Part of a small language model's weights.
Architecture: RMSNorm after each block, rotary positions, normalized queries and keys.
Training: a variant of SOAP for these matrices, 144M tokens, 2202 steps.
Each number is 200 + 30 x the weight over its row's rms, rounded and kept within 0 to 999. Layers, rows and columns count from 0. The size before them is the row's rms in percent of the matrix's.

# layer 5 attention value, 128x128, rms 0.183, rows 72-95, columns 64-95
085,189,208,209,196,178,155,209,238,189,220,130,179,194,162,226,165,203,185,228,221,200,181,222,156,254,173,174,194,195,240,195,190
077,180,252,251,215,249,215,117,173,242,195,205,217,225,224,190,194,212,167,229,167,194,187,171,192,258,183,257,178,223,172,228,225
084,214,156,222,229,163,218,194,206,181,192,219,263,196,209,232,183,224,175,196,174,182,263,217,227,186,182,198,238,216,159,193,193
091,220,164,212,142,196,203,195,155,221,225,196,200,212,235,162,198,184,205,236,212,217,184,184,222,206,165,202,207,197,138,230,216
095,183,203,169,195,218,238,204,206,198,192,176,223,176,209,191,184,179,215,170,176,215,266,182,223,122,230,163,215,192,174,203,154
087,210,169,197,197,170,174,206,247,195,245,214,169,255,219,190,226,108,204,262,268,174,152,206,196,178,147,186,224,182,197,201,226
077,194,216,203,238,196,229,218,192,182,191,199,142,266,194,208,192,185,203,181,164,167,246,194,167,216,192,221,192,152,134,238,214
081,230,207,198,187,152,150,220,274,166,147,176,231,210,186,165,197,205,156,142,216,170,147,233,181,235,186,212,205,158,183,191,170
086,187,173,220,186,197,156,218,232,163,196,151,201,209,213,241,232,299,191,190,150,175,199,219,154,188,168,157,210,260,262,208,178
080,203,210,194,215,231,167,177,219,236,252,165,195,240,227,188,187,140,228,221,133,199,226,215,213,186,210,207,207,115,194,245,217
084,196,210,165,228,203,201,231,224,210,172,220,270,239,213,180,176,153,290,214,171,183,238,168,240,191,214,192,239,178,195,211,196
082,158,235,172,238,211,201,205,213,186,211,211,238,243,189,188,172,171,206,195,159,249,188,188,191,195,232,230,212,203,183,188,200
086,209,207,221,239,191,139,195,164,248,182,179,219,216,162,223,159,173,171,216,239,231,209,150,224,222,246,225,191,222,242,256,216
085,128,211,195,218,217,200,179,208,114,194,178,213,185,176,266,205,226,168,256,234,208,181,180,217,189,247,191,141,187,207,181,199
081,220,271,178,216,203,250,231,209,192,189,221,169,238,196,213,158,176,217,190,173,245,249,213,213,218,245,196,204,130,170,179,198
082,187,205,196,205,180,131,104,183,176,264,186,220,183,240,168,212,181,217,173,177,194,161,211,197,183,181,200,217,205,233,198,242
092,219,209,213,171,223,198,176,203,241,237,213,171,191,168,228,187,254,189,199,234,186,214,221,159,227,220,253,184,259,182,169,234
088,200,230,161,182,210,227,262,241,190,207,176,232,167,207,140,189,201,207,208,228,212,174,176,218,228,231,225,231,192,190,218,246
085,164,206,222,247,158,164,216,172,195,224,155,167,238,174,178,192,145,170,185,240,198,172,209,232,188,224,249,186,210,182,171,177
081,225,199,193,193,210,205,213,211,163,190,234,205,194,255,215,176,183,213,219,243,188,238,218,250,179,259,186,226,168,232,179,155
080,208,160,188,190,191,214,225,231,216,112,180,286,208,208,202,257,180,120,201,265,202,201,237,182,210,227,199,212,200,153,177,167
091,171,205,235,213,202,198,190,185,279,187,185,223,176,236,176,175,202,212,242,252,188,196,214,238,152,158,188,186,228,218,213,216
081,225,184,193,185,129,190,228,233,170,229,228,197,188,226,182,150,151,224,209,196,251,186,167,202,163,208,171,198,164,249,177,198
092,174,236,192,230,174,200,153,158,219,175,182,110,199,143,227,196,225,198,222,249,258,228,185,222,261,234,196,185,205,196,215,201
# layer 5 attention output (transposed), 128x128, rms 0.166, rows 72-95, columns 64-95
085,153,209,191,211,235,161,198,198,191,209,245,201,210,208,181,222,210,233,229,185,146,159,180,190,264,175,179,193,232,195,160,247
088,190,145,193,214,190,173,237,170,163,159,169,259,191,191,172,271,193,242,211,254,170,242,265,163,167,235,149,231,198,243,204,174
088,184,206,141,192,272,214,224,208,200,216,249,173,226,174,240,194,216,191,190,206,251,145,192,124,253,233,274,191,151,164,178,176
087,170,253,199,239,260,172,194,200,181,189,155,226,164,222,221,187,146,228,147,192,168,218,177,240,228,219,142,220,153,165,239,190
099,258,213,203,231,198,223,178,217,144,177,199,210,217,205,200,213,207,172,176,241,189,162,143,176,270,160,247,197,155,241,207,209
095,190,193,190,233,275,224,227,172,189,170,153,193,171,187,207,180,168,221,167,133,208,228,222,197,228,229,237,213,222,194,279,165
100,228,227,172,168,213,197,226,262,222,250,213,216,210,215,239,208,197,193,209,209,182,188,176,245,254,217,192,187,181,248,201,183
084,171,167,199,180,217,190,230,212,217,242,210,164,159,186,266,166,234,224,165,188,232,203,237,307,202,218,190,170,236,178,123,219
078,227,199,160,230,204,187,189,161,221,237,217,192,177,173,194,199,157,180,218,238,201,231,201,162,170,237,227,251,207,200,213,203
085,207,210,212,203,181,170,229,185,195,162,203,215,198,171,249,196,236,180,222,204,218,144,211,231,216,204,173,238,213,200,163,234
101,227,232,252,206,200,203,185,211,211,206,203,171,139,167,233,159,195,142,174,192,201,178,221,213,155,139,184,166,169,235,157,203
093,237,148,213,229,166,209,232,204,215,156,186,132,140,188,172,223,188,212,180,252,144,176,177,249,239,207,162,212,159,183,174,180
093,181,163,172,176,249,185,211,185,208,250,243,208,203,235,211,186,221,220,255,175,197,162,205,115,167,135,227,253,176,251,177,190
091,224,189,202,187,231,203,201,198,203,187,237,234,177,160,182,230,175,251,217,246,181,206,165,182,200,149,193,273,228,203,249,232
102,175,154,220,181,209,257,165,233,199,235,224,175,246,208,145,206,170,205,159,230,179,184,204,295,211,151,203,204,219,203,245,221
091,180,187,168,187,225,186,203,178,220,153,219,202,196,193,200,188,232,165,253,201,225,208,190,193,198,241,198,230,189,242,245,224
085,257,195,208,182,200,245,224,200,205,133,235,173,222,217,173,231,212,178,211,227,186,200,152,160,168,169,207,188,211,198,171,217
091,195,209,227,204,206,188,223,177,227,161,195,181,247,217,261,167,181,193,190,154,139,261,217,170,138,187,177,171,228,204,252,154
088,200,171,161,143,172,230,163,236,242,242,208,216,155,170,202,197,233,222,197,251,141,221,229,188,192,192,200,181,173,255,259,198
088,192,189,249,210,240,235,168,177,201,157,220,208,207,176,213,181,211,189,178,201,251,210,207,186,167,162,191,187,226,253,204,191
096,206,219,223,256,253,264,171,208,191,236,225,201,137,218,212,142,245,209,219,124,242,217,213,193,203,190,178,209,201,262,209,168
094,161,197,177,205,208,162,153,175,186,188,165,212,197,135,226,225,214,200,202,161,255,194,186,122,164,154,183,209,170,219,185,238
095,227,190,206,232,220,229,231,173,219,205,180,189,250,190,213,220,217,175,190,238,209,163,212,317,273,210,219,192,205,210,201,222
098,270,183,180,189,186,206,208,226,212,229,248,229,251,158,181,186,176,212,194,146,226,222,222,202,161,148,181,229,210,205,130,179
# layer 5 attention query, 128x128, rms 0.181, rows 96-121, columns 64-95
114,181,197,199,214,288,157,197,150,175,130,190,251,220,218,238,214,201,204,179,136,216,186,229,229,201,169,217,215,182,238,200,185
092,200,204,240,220,205,208,193,251,174,187,169,217,178,189,180,223,230,199,175,190,240,147,120,186,196,159,197,171,190,186,187,273
197,207,243,208,193,128,188,217,211,184,246,195,185,177,204,172,200,184,182,203,292,163,178,219,217,230,221,202,196,161,195,178,149
107,216,168,210,174,245,163,188,192,172,220,166,177,198,176,166,271,170,152,227,236,202,156,189,205,250,230,209,221,172,216,198,201
089,153,120,256,222,168,202,244,149,168,195,174,240,202,169,158,226,236,181,200,200,173,197,260,148,187,192,202,181,232,183,247,208
096,178,190,217,223,202,220,221,198,142,193,198,183,197,150,191,205,260,189,193,209,196,142,255,173,228,153,227,184,209,179,231,217
125,186,231,169,204,226,204,212,209,172,192,198,168,175,197,218,125,212,139,185,209,192,187,234,157,159,190,268,182,201,201,171,211
111,142,204,214,193,183,144,230,176,181,228,193,197,186,194,201,216,181,149,183,199,185,194,224,221,228,223,214,156,222,210,205,208
116,224,211,219,177,182,155,263,177,200,177,138,187,155,238,202,185,185,161,185,212,185,225,214,176,162,226,247,168,152,215,205,256
124,247,180,218,168,220,124,201,142,229,209,216,144,197,217,205,227,176,158,204,196,221,272,210,205,199,181,220,178,171,220,185,186
125,219,217,193,175,235,205,184,200,220,188,212,209,202,223,189,143,216,204,199,197,163,246,178,132,170,233,199,212,151,220,177,215
112,244,192,245,222,180,216,235,162,178,220,191,240,250,270,218,204,127,209,159,267,166,225,191,212,171,240,188,179,214,218,201,161
113,191,236,127,198,234,139,182,175,151,176,193,264,209,220,232,200,222,179,205,177,199,210,226,171,200,221,227,163,209,252,209,178
129,238,196,160,258,193,230,194,216,162,178,279,155,167,218,233,251,193,194,220,151,217,158,177,165,185,159,186,177,239,211,187,133
119,167,186,134,231,179,199,188,200,175,193,191,172,177,225,228,250,160,223,236,209,226,233,210,227,235,230,213,176,221,209,169,238
123,167,248,205,209,206,176,181,202,172,200,169,203,173,138,197,212,161,258,239,222,193,251,211,186,184,203,211,214,195,205,199,184
110,205,195,212,208,235,183,196,242,202,164,155,187,205,200,223,142,229,223,191,148,222,224,212,173,188,122,209,225,216,215,239,235
138,184,195,164,172,165,187,132,196,211,239,209,195,169,198,150,187,230,228,198,228,228,224,160,196,169,192,220,219,186,174,210,173
097,184,243,216,221,221,209,209,196,179,176,216,235,226,203,220,151,204,209,204,146,227,190,191,230,141,165,162,197,267,193,190,262
128,230,169,251,206,262,172,227,238,184,158,211,220,223,230,206,184,154,232,197,162,176,136,133,178,144,225,168,246,244,183,207,221
107,227,178,236,187,228,135,202,240,211,177,216,197,244,231,161,208,198,207,191,191,228,210,206,190,151,186,200,171,217,191,194,204
103,169,158,231,176,174,174,231,251,240,184,200,245,228,193,174,218,156,198,173,183,197,193,226,171,188,168,204,167,245,212,195,216
099,189,247,162,222,233,216,189,232,156,197,215,197,155,196,179,197,221,246,247,232,209,220,164,241,203,208,233,224,197,242,234,206
106,223,145,253,129,183,204,255,236,261,209,188,226,248,200,185,213,145,210,189,176,202,236,169,211,186,230,180,198,222,203,175,178
111,247,205,217,154,211,228,260,196,174,210,193,213,165,189,187,219,199,198,184,149,177,239,195,215,150,195,246,248,191,160,220,252
107,215,222,141,151,208,184,164,219,209,168,174,176,182,185,177,190,184,218,161,249,202,208,188,239,195,206,232,193,198,236,209,255
# layer 5 attention key, 128x128, rms 0.164, rows 96-121, columns 64-95
094,219,173,200,202,138,226,155,208,209,196,196,173,165,196,185,152,177,209,220,166,196,201,237,173,190,222,179,181,254,210,246,208
101,197,220,175,172,209,119,181,125,190,246,170,179,228,193,194,150,160,212,171,176,173,192,235,186,183,184,210,216,162,229,219,92
086,218,191,165,245,195,224,209,204,217,205,210,198,252,194,203,202,197,154,159,248,254,198,133,205,213,218,192,218,226,170,195,240
085,159,242,198,183,204,218,181,211,201,145,208,196,224,260,225,185,170,203,229,164,226,230,219,183,169,187,195,201,218,218,197,234
091,248,242,216,195,235,201,190,218,174,194,190,205,165,232,120,229,183,257,209,235,173,235,196,212,176,168,174,184,188,200,213,138
099,254,238,204,186,207,211,233,186,164,198,181,142,173,220,174,210,152,262,219,191,198,274,196,199,129,202,197,203,187,188,228,215
099,198,223,206,194,128,223,203,173,222,180,220,231,224,156,204,207,231,213,216,258,147,158,183,198,229,189,219,202,207,168,144,250
091,210,183,225,212,243,150,213,155,232,204,185,194,152,165,180,210,235,210,184,169,198,199,232,190,198,189,195,207,168,220,219,176
107,195,185,233,184,158,206,184,174,206,213,197,182,209,178,216,166,200,178,203,234,185,134,231,219,215,151,201,158,190,142,174,208
127,191,211,189,177,160,196,140,163,179,211,202,247,214,164,155,212,235,204,151,226,176,238,181,199,157,244,248,233,170,185,219,193
124,227,226,207,167,207,236,230,237,258,261,177,233,153,188,182,194,223,215,197,194,214,157,216,164,214,234,173,219,150,240,218,176
123,208,218,268,153,198,226,219,208,192,184,173,260,268,213,210,213,173,217,190,202,199,177,203,216,239,200,153,222,242,193,209,155
142,226,205,182,220,215,183,161,230,182,272,247,238,206,216,154,229,208,146,216,238,187,200,260,203,204,150,165,163,192,235,220,217
145,180,198,177,214,198,175,191,184,137,227,168,208,233,217,202,238,243,175,211,214,165,258,200,210,180,234,214,253,202,200,199,190
135,169,189,142,266,215,214,232,166,157,197,214,240,217,219,233,220,176,210,246,176,164,231,194,219,153,224,186,147,174,193,184,218
130,200,228,210,171,163,167,198,181,151,161,185,185,264,193,170,227,216,266,186,259,192,215,150,237,184,168,198,221,196,171,211,184
103,135,208,214,235,222,205,160,197,208,200,214,214,177,191,181,228,179,200,216,185,202,240,225,195,222,225,193,219,151,218,249,156
100,286,240,212,191,198,210,198,178,195,169,178,207,231,166,120,276,176,187,174,198,210,164,185,186,165,147,192,190,177,223,183,196
094,176,150,218,184,221,190,207,217,200,213,222,174,152,198,208,243,217,253,160,220,178,255,227,221,218,236,211,196,154,186,177,144
100,248,197,224,185,212,209,219,179,169,213,241,144,151,222,156,181,175,227,199,181,224,217,213,201,203,179,168,196,159,233,209,192
076,303,174,239,217,214,174,231,216,194,201,235,219,223,188,162,204,192,186,197,217,166,164,228,196,240,136,197,175,207,203,226,207
083,231,179,227,206,212,154,223,186,219,215,189,180,165,192,189,187,213,166,189,194,177,186,201,191,179,159,200,182,174,175,233,178
094,194,230,213,131,208,230,226,191,228,218,174,142,161,164,203,156,204,195,241,184,251,158,169,150,222,240,200,231,181,242,199,200
085,190,142,192,237,210,193,156,205,175,207,228,185,185,167,222,177,235,134,199,216,204,162,239,234,250,201,172,195,176,188,199,186
115,166,263,199,193,239,191,264,165,238,212,142,227,164,216,188,185,228,186,163,173,213,204,234,204,192,210,220,198,173,177,222,235
116,175,219,164,187,184,222,258,231,205,243,183,165,159,217,198,217,180,249,209,253,202,223,253,215,193,229,218,190,182,212,205,211